Part of a small language model's weights.
Size: width 128, 2 heads of 64, MLP 512 GELU, vocabulary 2048.
Training: a variant of SOAP for these matrices, 4387 steps.
Each number is 200 + 20 x the weight over its row's rms, rounded and kept within 0 to 999. Layers, rows and columns count from 0. The size before them is the row's rms in percent of the matrix's.

# k: layer 3 attention key, 128x128, rms 0.0451, rows 52-63, columns 0-63
# q: layer 3 attention query, 128x128, rms 0.0458, rows 53-63, columns 0-63
# v: layer 3 attention value, 128x128, rms 0.035, rows 0-40, columns 0-63
# o: layer 3 attention output (transposed), 128x128, rms 0.0523, rows 0-40, columns 0-63
k52,092,207,187,192,212,232,205,206,209,217,197,201,210,193,200,170,187,193,195,190,234,229,198,232,204,203,193,190,162,201,209,147,203,189,218,174,209,204,178,201,191,220,213,192,192,162,194,180,195,195,237,202,171,219,197,194,195,156,198,232,189,191,207,218,215
q53,101,187,188,210,220,229,183,211,183,196,145,199,200,219,200,206,205,199,227,237,180,207,203,190,229,230,184,213,155,188,226,229,219,184,216,180,185,185,198,203,212,171,214,191,197,199,182,203,194,199,198,216,241,211,170,202,230,204,203,161,185,192,200,226,207
k53,104,161,209,191,207,205,202,208,203,205,160,183,206,232,210,207,222,208,199,207,230,205,211,209,214,199,181,193,160,186,183,199,205,173,198,159,208,198,183,225,203,174,213,199,220,195,162,216,201,196,177,171,247,179,200,203,227,196,190,186,209,184,185,212,203
q54,096,191,217,194,233,183,241,213,207,181,193,150,218,190,192,210,220,224,178,176,172,235,207,217,217,221,185,198,213,199,179,244,199,200,180,221,187,244,224,187,187,189,188,225,172,197,197,200,207,226,207,193,213,229,202,224,207,206,229,226,220,192,211,174,205
k54,091,221,207,198,232,224,210,187,201,165,213,165,244,223,225,207,211,191,175,206,199,224,207,176,210,175,201,174,218,195,176,177,236,198,171,216,182,191,196,214,189,182,198,214,199,227,198,202,215,186,201,171,213,209,173,213,220,204,227,213,202,216,214,165,198
q55,119,182,170,180,212,209,196,199,198,194,212,224,216,193,235,205,208,207,224,216,222,195,176,195,208,183,154,185,210,191,213,186,195,195,199,181,217,204,175,187,204,203,201,228,185,203,195,194,205,208,224,194,179,230,200,207,200,153,185,199,193,176,214,241,217
k55,101,209,205,203,201,200,189,197,203,215,214,220,190,207,230,192,213,210,199,190,236,203,208,196,186,163,187,153,216,211,229,151,199,190,193,171,203,213,165,207,227,204,231,218,210,192,223,198,188,199,192,177,192,205,200,155,186,149,217,187,199,223,194,217,212
q56,103,194,183,206,186,197,192,213,175,200,200,223,242,214,213,196,212,214,239,208,199,191,171,214,243,182,206,185,176,190,178,195,219,197,194,193,199,190,172,232,179,188,187,219,215,222,241,225,202,190,211,192,230,164,207,175,175,169,159,231,220,217,164,176,229
k56,098,201,222,169,188,183,246,205,192,202,177,252,220,182,206,209,214,178,207,189,176,216,198,226,200,193,212,241,215,195,200,193,200,199,185,187,226,226,184,193,163,212,199,195,159,211,212,209,162,207,202,160,215,152,214,156,200,206,179,251,221,189,211,198,202
q57,100,198,229,186,215,201,212,188,207,217,222,208,163,197,182,211,206,207,185,180,225,206,191,187,225,211,209,231,217,217,191,236,174,178,184,219,223,181,218,195,236,219,190,167,222,206,230,193,196,201,208,191,172,201,174,200,217,173,215,166,228,202,204,169,180
k57,086,233,204,217,244,208,178,206,222,212,190,238,201,184,188,216,194,191,233,160,206,202,175,171,229,208,201,191,232,217,191,192,193,203,170,228,211,194,204,170,224,200,200,195,184,176,198,175,230,211,181,225,185,212,208,187,169,180,180,192,187,198,238,224,203
q58,107,213,218,189,220,217,208,223,215,179,233,199,201,218,210,199,186,218,205,226,200,226,225,187,263,211,218,210,177,204,206,194,199,195,209,171,202,201,200,239,171,227,224,180,188,185,231,212,206,206,224,190,214,226,207,186,175,178,214,194,224,195,206,161,211
k58,093,207,207,182,231,224,209,218,225,161,189,181,174,211,229,176,187,225,242,193,186,201,195,204,228,204,199,207,167,217,199,213,198,202,199,215,208,193,194,239,186,203,188,216,167,153,222,230,207,243,219,211,184,197,216,202,205,155,218,204,210,201,190,162,186
q59,112,200,203,207,211,185,175,208,200,229,200,222,199,199,183,194,195,210,184,183,222,185,209,183,217,202,184,226,200,200,228,216,234,218,194,204,227,181,208,203,180,195,218,186,170,192,189,207,195,210,235,195,166,166,171,170,212,186,197,207,211,231,173,209,210
k59,089,225,197,225,214,201,174,183,213,200,200,210,202,195,202,215,191,180,209,198,222,197,210,156,179,228,197,196,162,181,219,173,185,224,230,204,226,207,213,199,178,214,230,172,182,192,147,193,189,221,214,211,176,181,206,182,210,203,209,193,167,205,216,180,194
q60,103,167,201,226,233,236,205,195,171,224,200,184,191,180,207,174,232,189,188,210,215,202,199,235,161,191,174,187,207,194,189,214,188,189,204,173,217,192,203,187,185,191,201,239,193,191,183,196,231,198,170,203,181,187,180,209,194,220,183,179,192,183,216,216,219
k60,096,201,184,199,234,197,208,168,187,176,179,204,218,210,223,194,257,179,206,243,215,205,154,201,176,213,172,192,210,231,224,223,185,161,177,188,207,200,177,195,205,182,197,197,209,196,229,181,208,157,193,206,172,191,202,189,208,185,162,192,200,199,195,228,189
q61,111,225,175,180,218,219,183,209,208,197,189,181,212,171,246,176,181,183,208,202,213,204,197,148,173,192,225,196,193,206,188,204,185,193,216,194,209,223,213,191,208,223,210,170,185,169,233,188,208,199,187,224,228,205,203,194,148,156,177,214,210,160,218,198,214
k61,110,207,191,238,234,210,185,212,208,238,186,186,184,226,204,161,204,207,232,224,189,210,192,211,179,186,187,208,187,165,191,196,214,216,189,199,222,178,206,202,212,202,178,195,171,181,207,174,245,201,203,227,196,195,181,214,209,157,225,182,218,215,212,152,225
q62,100,203,151,184,203,193,204,189,247,246,222,172,217,238,208,224,215,195,167,189,219,208,195,229,192,186,200,207,200,201,218,221,236,253,214,209,190,226,176,184,230,189,221,192,187,182,171,192,170,219,191,224,198,183,188,184,209,202,209,197,222,181,200,208,219
k62,099,236,195,181,210,210,216,168,185,225,237,200,207,223,185,206,175,224,179,179,218,167,241,179,181,208,186,171,180,195,221,239,219,206,189,185,165,202,220,218,202,195,202,212,203,199,195,184,210,190,195,206,208,188,199,215,186,190,176,226,178,186,206,215,224
q63,109,208,192,245,205,227,221,198,194,177,179,184,220,210,212,174,191,227,193,199,204,179,190,164,214,198,239,219,152,219,177,216,216,192,203,207,191,233,197,198,172,237,206,175,185,183,178,181,197,203,220,192,215,229,222,218,218,172,200,191,192,221,202,187,196
k63,100,207,225,242,227,187,196,215,222,160,208,193,255,175,194,172,198,200,184,210,207,201,220,199,222,182,218,198,151,201,161,186,179,171,210,220,188,186,220,236,200,194,193,180,215,217,202,199,195,209,235,200,174,229,210,222,186,154,240,196,178,185,205,199,220
v0,115,219,205,179,190,182,219,216,211,184,220,211,201,198,209,191,233,236,202,166,218,235,189,196,207,206,174,204,197,188,188,200,192,192,139,181,187,185,205,198,194,221,231,201,217,214,201,246,203,186,188,207,198,204,157,204,139,187,236,195,206,224,160,186,197
o0,121,181,182,207,187,241,154,208,188,212,186,210,190,214,171,226,168,217,194,207,224,188,214,198,201,189,208,223,190,187,190,201,206,198,238,200,215,185,190,209,209,174,189,207,200,190,179,174,197,206,193,209,234,160,208,194,240,239,172,187,184,179,206,238,219
v1,115,188,197,182,215,187,188,199,199,242,187,208,186,211,172,189,218,203,210,220,183,192,195,186,173,209,193,195,207,206,214,225,199,210,186,157,168,178,181,162,214,183,148,168,200,193,207,203,191,164,221,172,191,194,195,219,206,195,212,203,224,192,164,183,196
o1,115,176,218,225,153,193,231,205,204,189,161,195,208,171,240,180,198,217,199,194,194,198,192,213,202,193,195,196,206,215,179,194,167,192,206,196,245,185,189,224,164,199,175,214,190,208,222,179,174,203,193,208,218,196,196,170,204,199,149,200,173,180,175,198,194
v2,127,220,200,196,173,212,193,198,220,203,159,165,218,185,228,179,197,189,182,191,202,200,225,182,174,182,223,199,201,212,208,145,198,166,208,208,204,213,204,184,178,202,225,163,208,219,184,201,175,188,192,183,183,201,215,170,165,187,199,199,210,182,228,188,242
o2,120,188,193,186,213,182,202,194,224,209,250,229,208,206,176,227,216,191,201,202,188,185,197,198,240,213,209,209,193,202,183,216,243,183,184,230,228,219,193,181,242,215,190,221,200,185,196,191,193,193,193,191,206,222,185,187,186,201,192,208,206,201,197,184,191
v3,101,187,227,215,217,201,200,231,234,203,205,180,196,202,211,151,204,179,194,213,231,174,195,183,210,211,216,212,176,192,186,213,228,195,197,208,248,210,207,207,195,242,227,182,231,205,201,197,220,219,190,178,224,240,216,155,197,198,196,185,199,272,215,209,211
o3,106,207,165,176,212,192,179,210,164,178,201,233,214,224,179,238,168,193,195,178,190,226,195,239,185,195,196,213,226,198,209,175,217,213,188,199,141,211,198,203,227,184,190,216,211,194,192,190,188,171,196,231,195,181,208,238,212,215,217,209,210,154,202,196,208
v4,106,204,195,234,221,170,201,215,231,163,223,185,250,223,222,197,204,207,176,173,208,188,197,203,205,191,209,183,195,189,234,216,191,179,199,223,205,203,207,225,190,218,221,230,182,203,191,188,193,203,211,206,207,200,213,190,206,219,202,202,209,227,181,265,227
o4,107,206,208,154,162,205,181,190,182,234,166,212,163,197,187,187,186,156,233,228,156,212,220,188,203,192,187,222,243,207,190,179,189,222,185,180,200,232,193,200,241,205,179,180,236,189,231,214,224,198,174,203,213,205,200,196,162,191,231,183,193,182,198,163,179
v5,109,224,199,222,232,213,221,200,181,204,218,210,210,212,205,217,183,190,257,179,199,225,180,207,186,220,202,208,187,227,233,240,201,196,178,197,165,214,180,196,191,172,171,220,219,167,229,196,171,181,205,204,232,159,207,188,194,203,218,217,194,207,185,250,198
o5,112,234,182,203,174,200,177,197,197,179,198,179,201,185,206,179,221,213,169,226,198,154,218,179,181,192,173,173,206,166,173,166,201,187,209,205,231,192,192,187,253,187,209,193,199,217,186,192,202,239,184,213,171,231,221,229,207,195,207,188,188,185,184,197,189
v6,099,189,212,215,163,206,218,204,179,226,154,176,227,205,183,204,195,214,198,182,194,206,218,177,205,211,204,216,197,241,197,221,214,196,235,202,183,219,233,168,181,213,202,199,224,186,230,224,205,222,221,208,206,207,200,224,201,195,190,207,232,207,224,229,214
o6,105,194,177,190,231,205,193,207,223,151,242,213,212,208,186,175,186,197,197,204,202,195,170,233,196,211,193,186,223,194,230,183,168,161,169,198,211,192,180,221,194,197,214,196,223,208,165,213,170,208,163,200,172,235,194,207,165,206,204,189,208,197,216,137,166
v7,117,217,218,208,203,243,211,198,125,209,194,244,143,167,177,178,189,203,190,196,174,200,174,187,213,204,189,236,227,198,198,181,189,195,202,230,206,188,222,211,209,216,210,174,201,193,152,224,199,221,199,213,201,221,199,233,229,184,176,188,208,202,205,187,225
o7,120,168,184,203,192,198,202,204,213,200,205,173,221,247,200,206,217,192,161,227,241,197,208,218,164,205,181,177,197,195,250,198,193,210,190,191,184,193,176,203,180,171,185,240,215,186,203,227,192,226,172,182,197,175,166,174,234,202,210,211,199,204,207,162,192
v8,114,243,213,202,195,191,207,232,204,208,229,225,198,207,165,207,199,176,201,214,182,232,181,211,253,197,209,234,243,185,212,205,203,207,227,218,217,157,208,158,200,195,197,148,178,170,202,211,220,209,229,178,199,193,183,231,203,180,195,203,211,195,151,214,165
o8,128,198,214,191,215,225,260,177,219,219,184,175,235,210,208,195,206,231,207,213,220,198,207,201,165,204,197,171,156,205,203,211,196,203,209,179,190,231,180,232,195,173,202,240,209,219,214,185,200,169,174,205,185,219,197,232,215,215,183,193,202,172,227,221,244
v9,114,187,175,183,207,198,176,167,215,228,192,209,213,212,199,225,201,197,205,204,210,180,211,182,201,182,180,207,196,221,191,198,227,207,196,219,197,155,194,207,254,202,184,223,201,186,232,232,246,195,221,191,207,198,198,191,213,196,182,191,155,182,190,193,162
o9,118,223,224,201,179,200,225,219,192,205,189,198,192,163,200,165,164,211,199,187,204,226,173,216,171,197,226,169,223,162,194,184,156,217,197,203,187,235,227,206,166,189,176,166,199,222,184,201,209,217,206,189,185,171,203,222,188,238,198,214,232,202,208,194,207
v10,109,253,214,215,169,186,202,186,214,199,198,219,208,179,225,211,204,188,200,191,191,238,196,208,204,184,180,208,231,211,179,220,195,181,169,200,206,188,220,172,231,234,222,198,214,202,173,199,215,208,178,197,199,229,185,206,183,173,200,191,188,199,180,241,170
o10,115,175,188,198,226,212,194,207,198,164,213,185,229,208,182,180,187,242,219,210,208,162,210,197,174,202,219,187,190,158,169,198,201,208,206,208,178,214,197,230,169,206,177,220,196,212,223,196,177,238,199,217,213,213,196,187,227,216,198,208,227,208,206,190,241
v11,121,201,197,193,196,194,194,234,170,194,163,215,193,192,162,198,185,203,215,228,230,153,190,209,196,203,215,223,165,171,206,194,188,213,217,208,221,224,202,197,209,181,173,195,174,192,201,195,248,216,178,200,211,211,211,226,220,168,153,177,173,204,222,148,193
o11,122,212,215,206,208,195,199,181,193,204,209,180,229,203,205,208,191,191,185,179,171,204,204,181,205,218,213,191,217,205,202,200,208,197,196,230,153,179,211,207,202,212,213,194,185,198,213,194,174,168,217,211,180,183,164,211,213,244,224,230,214,195,187,207,177
v12,101,206,209,210,224,191,206,204,206,186,181,198,157,211,194,199,194,207,229,242,225,184,241,259,198,184,219,155,215,201,211,181,163,189,253,166,201,209,200,190,168,199,188,199,188,196,175,201,204,188,208,231,187,199,197,211,226,221,197,193,179,194,227,168,178
o12,109,201,214,201,184,191,199,168,188,201,199,225,210,200,194,233,225,184,171,149,143,191,197,154,221,221,214,222,190,183,163,201,217,191,189,215,183,218,175,220,194,197,198,185,202,208,185,192,187,197,214,216,246,235,208,184,202,181,214,240,236,203,149,216,193
v13,123,213,168,207,205,142,189,211,205,215,159,200,190,218,192,172,186,190,224,226,178,193,218,221,229,202,168,206,191,221,189,207,202,218,199,217,200,181,181,156,169,220,177,195,179,166,189,188,183,223,210,199,201,169,164,193,187,193,162,196,199,209,232,188,189
o13,123,168,234,191,221,223,237,192,226,186,224,198,218,200,201,197,184,211,159,179,220,217,194,208,186,196,233,200,226,195,173,197,195,204,195,199,204,185,225,204,212,203,183,193,206,242,205,185,219,190,201,203,190,213,234,250,239,225,191,204,205,152,200,192,204
v14,104,215,195,199,195,189,218,196,217,221,220,187,176,204,176,202,228,195,196,185,178,233,166,185,204,167,207,195,210,156,221,208,203,235,194,157,195,204,210,160,237,196,163,178,191,184,223,219,194,201,195,193,178,197,158,205,194,190,213,189,211,229,212,192,186
o14,123,192,211,238,192,241,186,212,170,182,182,206,214,199,229,200,187,247,197,237,236,178,209,198,225,224,178,213,178,234,188,198,190,200,216,216,221,168,161,232,160,196,206,223,177,221,207,189,189,202,201,188,196,213,240,190,204,202,177,201,198,193,193,234,220
v15,107,168,218,209,178,224,184,209,207,218,185,173,205,223,219,223,184,212,217,191,189,222,210,183,210,215,210,179,187,208,218,211,172,219,200,224,182,175,222,199,208,194,192,230,249,178,210,216,199,193,168,191,213,208,204,205,198,210,258,192,154,208,218,201,216
o15,116,231,185,201,195,197,201,168,186,167,221,220,198,183,209,160,213,170,170,209,193,214,183,194,173,214,182,198,202,187,210,176,211,200,197,202,225,200,184,192,188,227,198,185,189,211,195,193,198,201,206,220,157,201,202,182,192,160,197,195,199,216,182,177,204
v16,105,187,223,185,216,223,209,193,196,190,222,216,213,191,203,203,210,201,178,181,177,213,196,217,177,211,169,166,159,173,180,205,188,189,172,184,192,221,194,247,194,213,200,214,134,181,183,215,215,207,229,199,214,167,196,188,199,208,192,254,198,193,148,224,205
o16,104,206,160,196,181,185,171,183,223,214,178,188,179,202,183,194,194,165,218,195,226,171,232,206,203,161,194,221,224,231,216,210,209,213,214,223,191,182,212,178,217,198,224,188,230,217,231,196,231,237,220,184,198,220,201,232,182,219,215,176,161,197,219,203,171
v17,112,205,208,184,208,235,170,215,218,212,189,148,207,159,184,182,204,186,173,175,218,193,222,189,184,182,188,208,186,211,194,210,224,229,186,205,200,202,202,172,193,211,194,174,214,220,218,216,204,171,216,182,193,207,153,179,210,216,179,181,198,174,183,209,182
o17,118,182,168,180,191,187,192,201,208,189,199,225,227,224,192,209,180,194,191,221,182,228,176,210,196,231,192,178,217,173,174,199,193,154,206,198,207,219,170,227,182,170,236,206,215,217,211,189,191,201,182,202,216,176,249,188,156,211,229,207,202,225,201,214,180
v18,105,192,169,208,188,200,194,211,194,193,152,212,213,204,194,199,193,209,196,225,192,210,196,203,223,154,195,190,205,217,217,196,168,219,219,163,192,179,207,163,180,190,195,217,224,178,224,212,240,177,210,209,200,195,224,180,187,165,217,202,159,192,200,192,200
o18,123,218,227,225,242,215,206,175,198,204,219,199,180,176,186,185,220,215,205,161,178,215,175,189,194,241,184,207,181,190,181,179,207,183,219,205,220,218,190,218,171,190,205,191,210,230,178,178,192,216,173,201,188,222,215,233,224,221,186,214,207,189,203,189,179
v19,101,169,219,209,165,205,186,185,161,160,207,191,224,207,201,212,222,203,216,238,217,189,234,210,192,181,213,204,203,188,194,172,220,220,226,175,196,207,201,175,255,179,207,204,221,204,224,184,187,209,186,233,198,220,221,192,190,199,247,184,202,190,237,195,175
o19,100,234,189,184,204,187,195,199,195,234,214,203,146,189,193,198,183,214,212,167,172,219,199,197,238,192,176,188,204,198,201,236,211,205,177,223,211,206,214,202,171,192,207,186,171,202,185,216,191,189,235,190,170,179,194,210,209,190,193,207,213,219,212,200,253
v20,109,219,216,197,216,185,199,199,188,179,191,217,208,187,189,178,187,200,225,237,196,251,207,186,223,204,219,190,180,211,172,189,219,237,206,192,172,213,196,220,198,156,171,242,202,184,226,213,201,186,206,215,214,173,202,156,206,193,230,204,191,169,214,180,218
o20,124,181,202,248,206,202,194,210,215,193,215,158,196,191,203,229,226,219,173,182,214,181,193,222,221,170,187,199,199,198,225,214,195,176,199,207,229,165,209,192,190,213,213,166,167,201,167,194,202,239,207,191,208,230,208,238,211,204,192,197,186,221,209,204,199
v21,121,235,212,196,189,216,198,188,179,190,176,192,180,240,193,206,210,188,258,258,241,187,184,221,201,205,206,207,186,219,177,196,212,212,198,178,200,201,211,193,203,206,176,180,221,182,213,203,192,200,210,175,173,185,162,196,163,214,207,193,235,215,215,159,175
o21,129,184,210,195,182,190,205,179,203,244,242,224,225,180,212,196,204,227,160,179,149,196,195,193,178,208,201,193,227,179,201,212,193,181,190,208,209,200,204,234,208,139,186,231,187,219,173,180,196,177,187,215,214,196,232,178,247,187,172,195,208,175,162,213,197
v22,127,206,211,204,223,229,187,230,232,215,203,176,203,248,211,200,178,212,209,178,194,189,224,202,168,195,215,163,206,181,187,203,198,192,195,169,243,220,227,198,166,176,205,191,184,222,194,228,215,179,195,223,223,223,223,192,203,172,256,200,217,188,206,207,220
o22,136,214,204,200,180,192,185,194,172,169,186,256,202,178,181,193,228,184,186,199,194,183,220,164,242,173,188,221,206,206,182,182,219,192,201,255,180,174,186,219,228,192,199,202,237,211,233,174,175,205,209,189,189,238,194,215,199,226,175,197,187,222,180,187,200
v23,120,210,241,177,227,198,186,223,210,192,208,202,190,199,223,217,224,204,221,214,215,191,201,214,185,188,189,233,217,226,233,196,176,219,211,200,230,222,211,203,187,202,195,157,182,242,214,231,218,209,212,190,200,164,194,211,194,213,191,243,179,183,171,193,194
o23,123,197,184,228,163,184,195,174,181,242,212,208,210,219,199,165,183,181,164,205,200,209,192,155,175,224,212,174,191,201,188,208,204,193,205,226,188,188,210,207,234,193,197,218,218,215,193,165,195,180,180,193,209,208,193,211,209,240,192,170,217,192,212,221,179
v24,105,174,211,171,190,206,215,179,180,188,167,179,211,197,170,222,208,223,148,216,139,179,196,176,195,216,196,180,206,168,160,173,220,191,203,223,214,199,236,177,202,202,212,212,154,212,191,192,199,189,190,199,236,157,196,211,215,200,190,197,213,210,205,201,212
o24,111,222,212,200,217,210,182,204,205,194,202,202,199,249,206,182,158,178,226,215,217,183,200,203,200,217,191,195,202,232,242,213,163,205,197,216,175,198,204,193,174,202,199,171,222,226,194,216,213,210,203,176,164,189,161,210,166,186,212,171,180,176,210,177,205
v25,115,160,189,203,152,235,224,187,203,180,181,198,189,199,186,211,206,217,243,194,228,200,224,209,176,201,191,174,163,203,196,211,218,227,219,226,191,197,203,203,220,207,223,226,180,193,205,188,210,207,222,226,198,184,211,193,166,193,173,182,206,204,240,204,192
o25,130,210,205,191,225,185,136,187,189,183,262,227,211,181,192,208,202,212,185,192,168,231,160,212,211,199,206,223,222,180,211,177,184,183,171,209,241,191,220,197,173,200,201,182,221,218,186,215,193,227,207,185,198,199,204,202,187,234,207,217,189,209,190,180,163
v26,106,200,189,153,247,195,176,169,233,216,175,177,210,213,234,198,217,184,183,181,191,210,205,134,171,212,207,219,201,215,232,255,209,151,210,209,198,193,167,204,172,220,174,195,229,214,211,195,189,198,197,191,200,177,171,200,203,223,196,208,189,213,204,204,231
o26,115,191,211,226,141,181,237,257,211,181,219,207,199,163,187,197,181,232,211,225,188,191,216,235,221,203,224,194,217,205,174,154,169,208,198,189,210,225,215,177,220,221,181,204,170,193,182,203,190,193,188,180,215,219,249,174,181,187,207,201,200,186,208,187,163
v27,115,237,186,208,178,201,232,221,202,174,181,216,207,222,181,186,195,232,178,260,183,234,217,222,225,216,208,180,208,164,197,233,208,192,173,174,203,196,196,207,238,226,223,186,208,207,181,175,197,224,210,185,172,228,211,205,203,213,205,180,191,248,179,179,170
o27,123,165,213,214,244,209,159,189,187,222,201,209,191,202,212,244,206,190,229,132,221,201,187,190,207,226,172,225,201,229,197,180,208,202,204,195,177,202,168,201,153,197,200,207,197,199,231,194,200,187,208,220,236,182,189,209,225,195,207,215,187,185,217,227,224
v28,107,174,170,206,203,183,180,217,193,215,176,210,185,208,201,162,219,177,202,212,200,205,220,207,204,181,182,181,225,189,179,188,203,219,189,165,224,227,184,237,216,177,183,211,216,210,197,195,190,223,174,230,197,209,200,198,218,197,186,193,201,184,231,211,240
o28,111,193,233,204,216,159,228,222,193,177,208,173,222,182,197,218,205,215,208,203,212,184,234,194,230,197,225,225,193,223,193,190,177,184,212,224,173,177,228,175,202,235,196,195,178,184,205,204,165,177,245,199,180,203,220,195,219,179,202,222,201,241,183,190,191
v29,120,205,216,196,182,195,207,202,186,197,239,236,193,178,169,218,223,176,138,188,179,197,205,193,198,208,205,174,203,222,201,204,159,200,221,188,226,207,212,219,190,219,216,199,196,218,193,189,182,230,206,220,181,210,176,191,218,219,222,185,243,215,234,229,233
o29,129,196,185,220,212,203,197,195,212,214,167,173,207,233,219,177,195,201,254,219,223,230,194,221,233,176,196,226,183,210,213,208,224,249,172,182,191,202,225,219,183,224,208,218,202,189,215,204,211,197,191,210,219,188,195,204,182,144,201,201,191,196,197,158,222
v30,125,154,202,223,208,188,189,201,227,207,173,202,177,185,177,222,197,185,220,168,192,177,219,214,203,205,175,182,190,229,230,144,177,225,242,207,176,190,188,154,211,197,209,230,216,202,216,181,213,171,163,205,223,197,168,209,224,205,179,217,170,216,200,200,192
o30,140,248,201,194,215,241,208,206,186,173,222,191,229,198,205,183,194,229,191,206,168,224,188,195,185,187,222,220,190,173,150,223,166,191,189,206,203,190,213,216,205,229,196,188,150,187,190,199,200,221,236,199,179,220,191,202,169,195,201,196,206,173,223,184,226
v31,104,217,191,210,180,171,210,222,208,196,190,184,216,183,187,228,149,201,230,194,175,171,188,243,212,206,196,182,166,213,205,204,204,201,186,203,169,227,182,200,221,168,199,216,236,207,224,172,160,225,239,191,184,204,222,203,205,184,196,207,199,209,176,189,197
o31,119,185,192,195,235,235,194,199,198,240,198,231,180,213,192,167,229,207,211,187,194,246,201,191,198,167,180,205,237,161,196,239,197,177,190,167,258,180,234,207,215,190,216,191,177,173,196,188,225,190,187,209,204,211,169,213,211,219,192,167,198,179,224,201,213
v32,111,193,219,238,204,205,187,188,152,212,183,198,209,211,183,185,180,210,171,216,182,176,247,211,225,186,219,203,188,196,207,215,201,226,200,207,202,222,227,203,223,169,152,223,198,203,203,193,186,192,218,203,162,168,226,219,206,217,150,207,201,197,209,176,177
o32,119,179,215,201,210,186,201,212,217,193,193,203,163,192,208,212,193,190,200,162,226,201,133,201,209,226,187,205,215,216,230,190,191,196,182,181,177,182,161,208,202,205,250,191,201,210,175,248,196,240,190,172,206,222,173,195,200,206,216,208,195,205,200,228,200
v33,117,188,178,207,207,181,206,219,254,198,186,168,176,184,210,181,212,206,214,198,217,209,207,236,204,222,179,220,183,175,168,210,190,196,188,196,181,238,237,204,181,166,210,219,187,240,190,193,178,161,188,206,173,202,200,217,172,252,223,227,197,180,184,179,185
o33,124,180,221,202,167,188,182,181,174,192,178,220,200,207,201,199,206,184,198,213,187,169,194,159,225,177,240,205,189,224,222,196,168,188,221,186,212,182,195,175,205,252,197,174,186,184,197,203,202,192,211,212,236,183,204,155,208,180,167,182,199,219,193,236,225
v34,107,221,205,224,210,202,190,177,202,216,189,194,227,210,206,165,211,185,166,220,201,191,192,161,191,173,207,183,166,219,203,225,202,183,186,182,211,192,168,208,166,245,209,181,209,180,189,207,232,221,192,213,179,210,185,193,192,209,189,189,218,242,188,134,178
o34,107,178,185,200,170,193,233,213,202,205,176,229,193,192,198,230,176,224,235,174,218,210,180,221,186,236,210,214,231,209,201,162,209,215,180,170,187,206,217,235,189,187,209,249,196,218,193,208,181,175,208,195,206,203,244,191,219,173,196,194,225,196,200,226,192
v35,118,216,218,175,246,214,166,192,206,193,227,203,203,196,211,211,186,165,193,218,209,236,185,166,235,208,177,228,217,227,199,203,203,205,189,212,200,187,172,182,212,219,197,217,164,184,220,209,218,179,196,232,171,171,198,167,186,197,184,200,223,209,226,200,170
o35,126,197,190,210,161,179,236,188,209,191,192,166,189,214,188,211,212,214,198,200,176,182,221,251,178,191,219,168,196,195,203,200,200,213,193,195,185,207,224,189,204,178,206,174,189,208,187,216,212,211,190,155,194,224,225,231,197,194,202,210,171,200,176,239,242
v36,124,225,239,189,169,228,190,213,172,201,230,184,205,209,184,177,184,194,207,213,207,197,238,202,226,225,239,205,194,190,201,173,178,229,225,184,168,225,220,181,211,217,158,218,202,182,204,204,208,176,207,212,181,215,152,204,204,185,203,187,198,193,209,198,180
o36,131,171,184,204,179,182,189,210,226,195,183,178,201,212,192,235,221,223,192,180,185,219,178,228,225,185,166,202,196,209,206,220,225,190,182,224,216,188,143,209,186,177,233,195,179,201,180,198,193,212,201,173,222,226,243,201,205,231,202,207,211,208,208,204,197
v37,121,211,214,207,190,205,192,184,197,144,205,215,221,210,210,222,216,201,209,220,225,203,171,179,193,216,191,176,209,197,183,197,247,171,205,207,215,145,202,214,204,198,204,221,177,215,206,199,223,180,170,200,220,222,227,163,216,206,231,182,210,213,194,186,170
o37,119,234,176,205,224,220,198,207,186,192,220,214,215,192,208,225,179,202,190,193,165,200,221,222,191,199,222,204,178,180,221,198,221,245,197,206,158,248,204,211,198,205,200,163,218,203,176,224,197,232,246,223,211,190,202,218,186,184,209,202,189,205,217,232,245
v38,115,213,198,190,186,220,209,217,191,209,224,209,190,171,202,181,183,164,206,197,199,196,208,150,199,207,204,179,171,174,196,197,192,215,218,193,207,199,215,199,195,197,194,200,201,184,205,228,179,191,207,206,174,236,153,186,200,237,224,175,159,198,203,164,166
o38,117,189,177,234,185,189,174,171,174,197,155,203,247,198,207,207,221,201,196,214,187,218,164,218,208,180,216,194,197,214,224,184,224,208,166,219,201,224,188,211,181,225,217,211,183,220,168,199,170,221,216,204,218,180,224,197,190,148,184,210,228,222,201,210,230
v39,130,170,188,194,202,199,206,254,190,233,203,170,207,200,162,208,244,212,174,170,229,191,184,193,191,212,170,206,223,231,221,203,182,186,217,209,168,204,212,194,193,208,169,234,210,209,197,194,171,184,208,210,228,170,225,172,218,201,213,172,205,237,206,198,189
o39,137,229,206,224,235,213,196,164,209,194,169,206,210,222,213,162,165,193,203,230,174,210,206,209,201,224,237,214,184,204,186,186,236,200,227,193,225,197,214,196,236,206,227,142,198,197,177,223,213,190,184,207,175,191,210,207,174,165,175,219,173,153,181,196,221
v40,115,192,233,210,227,229,238,196,186,202,208,178,181,161,187,190,222,174,215,200,182,192,189,192,192,192,232,185,190,175,226,211,211,198,202,203,201,237,169,230,203,222,203,209,245,197,215,166,220,224,204,176,223,189,217,178,206,196,188,209,149,224,180,219,215
o40,127,215,138,200,187,180,148,199,191,236,202,205,184,210,182,196,192,208,197,214,218,210,214,191,196,191,169,195,229,181,197,179,199,190,197,208,213,178,229,175,230,196,207,234,157,186,167,189,212,192,195,222,181,219,197,202,193,204,231,176,194,159,204,201,199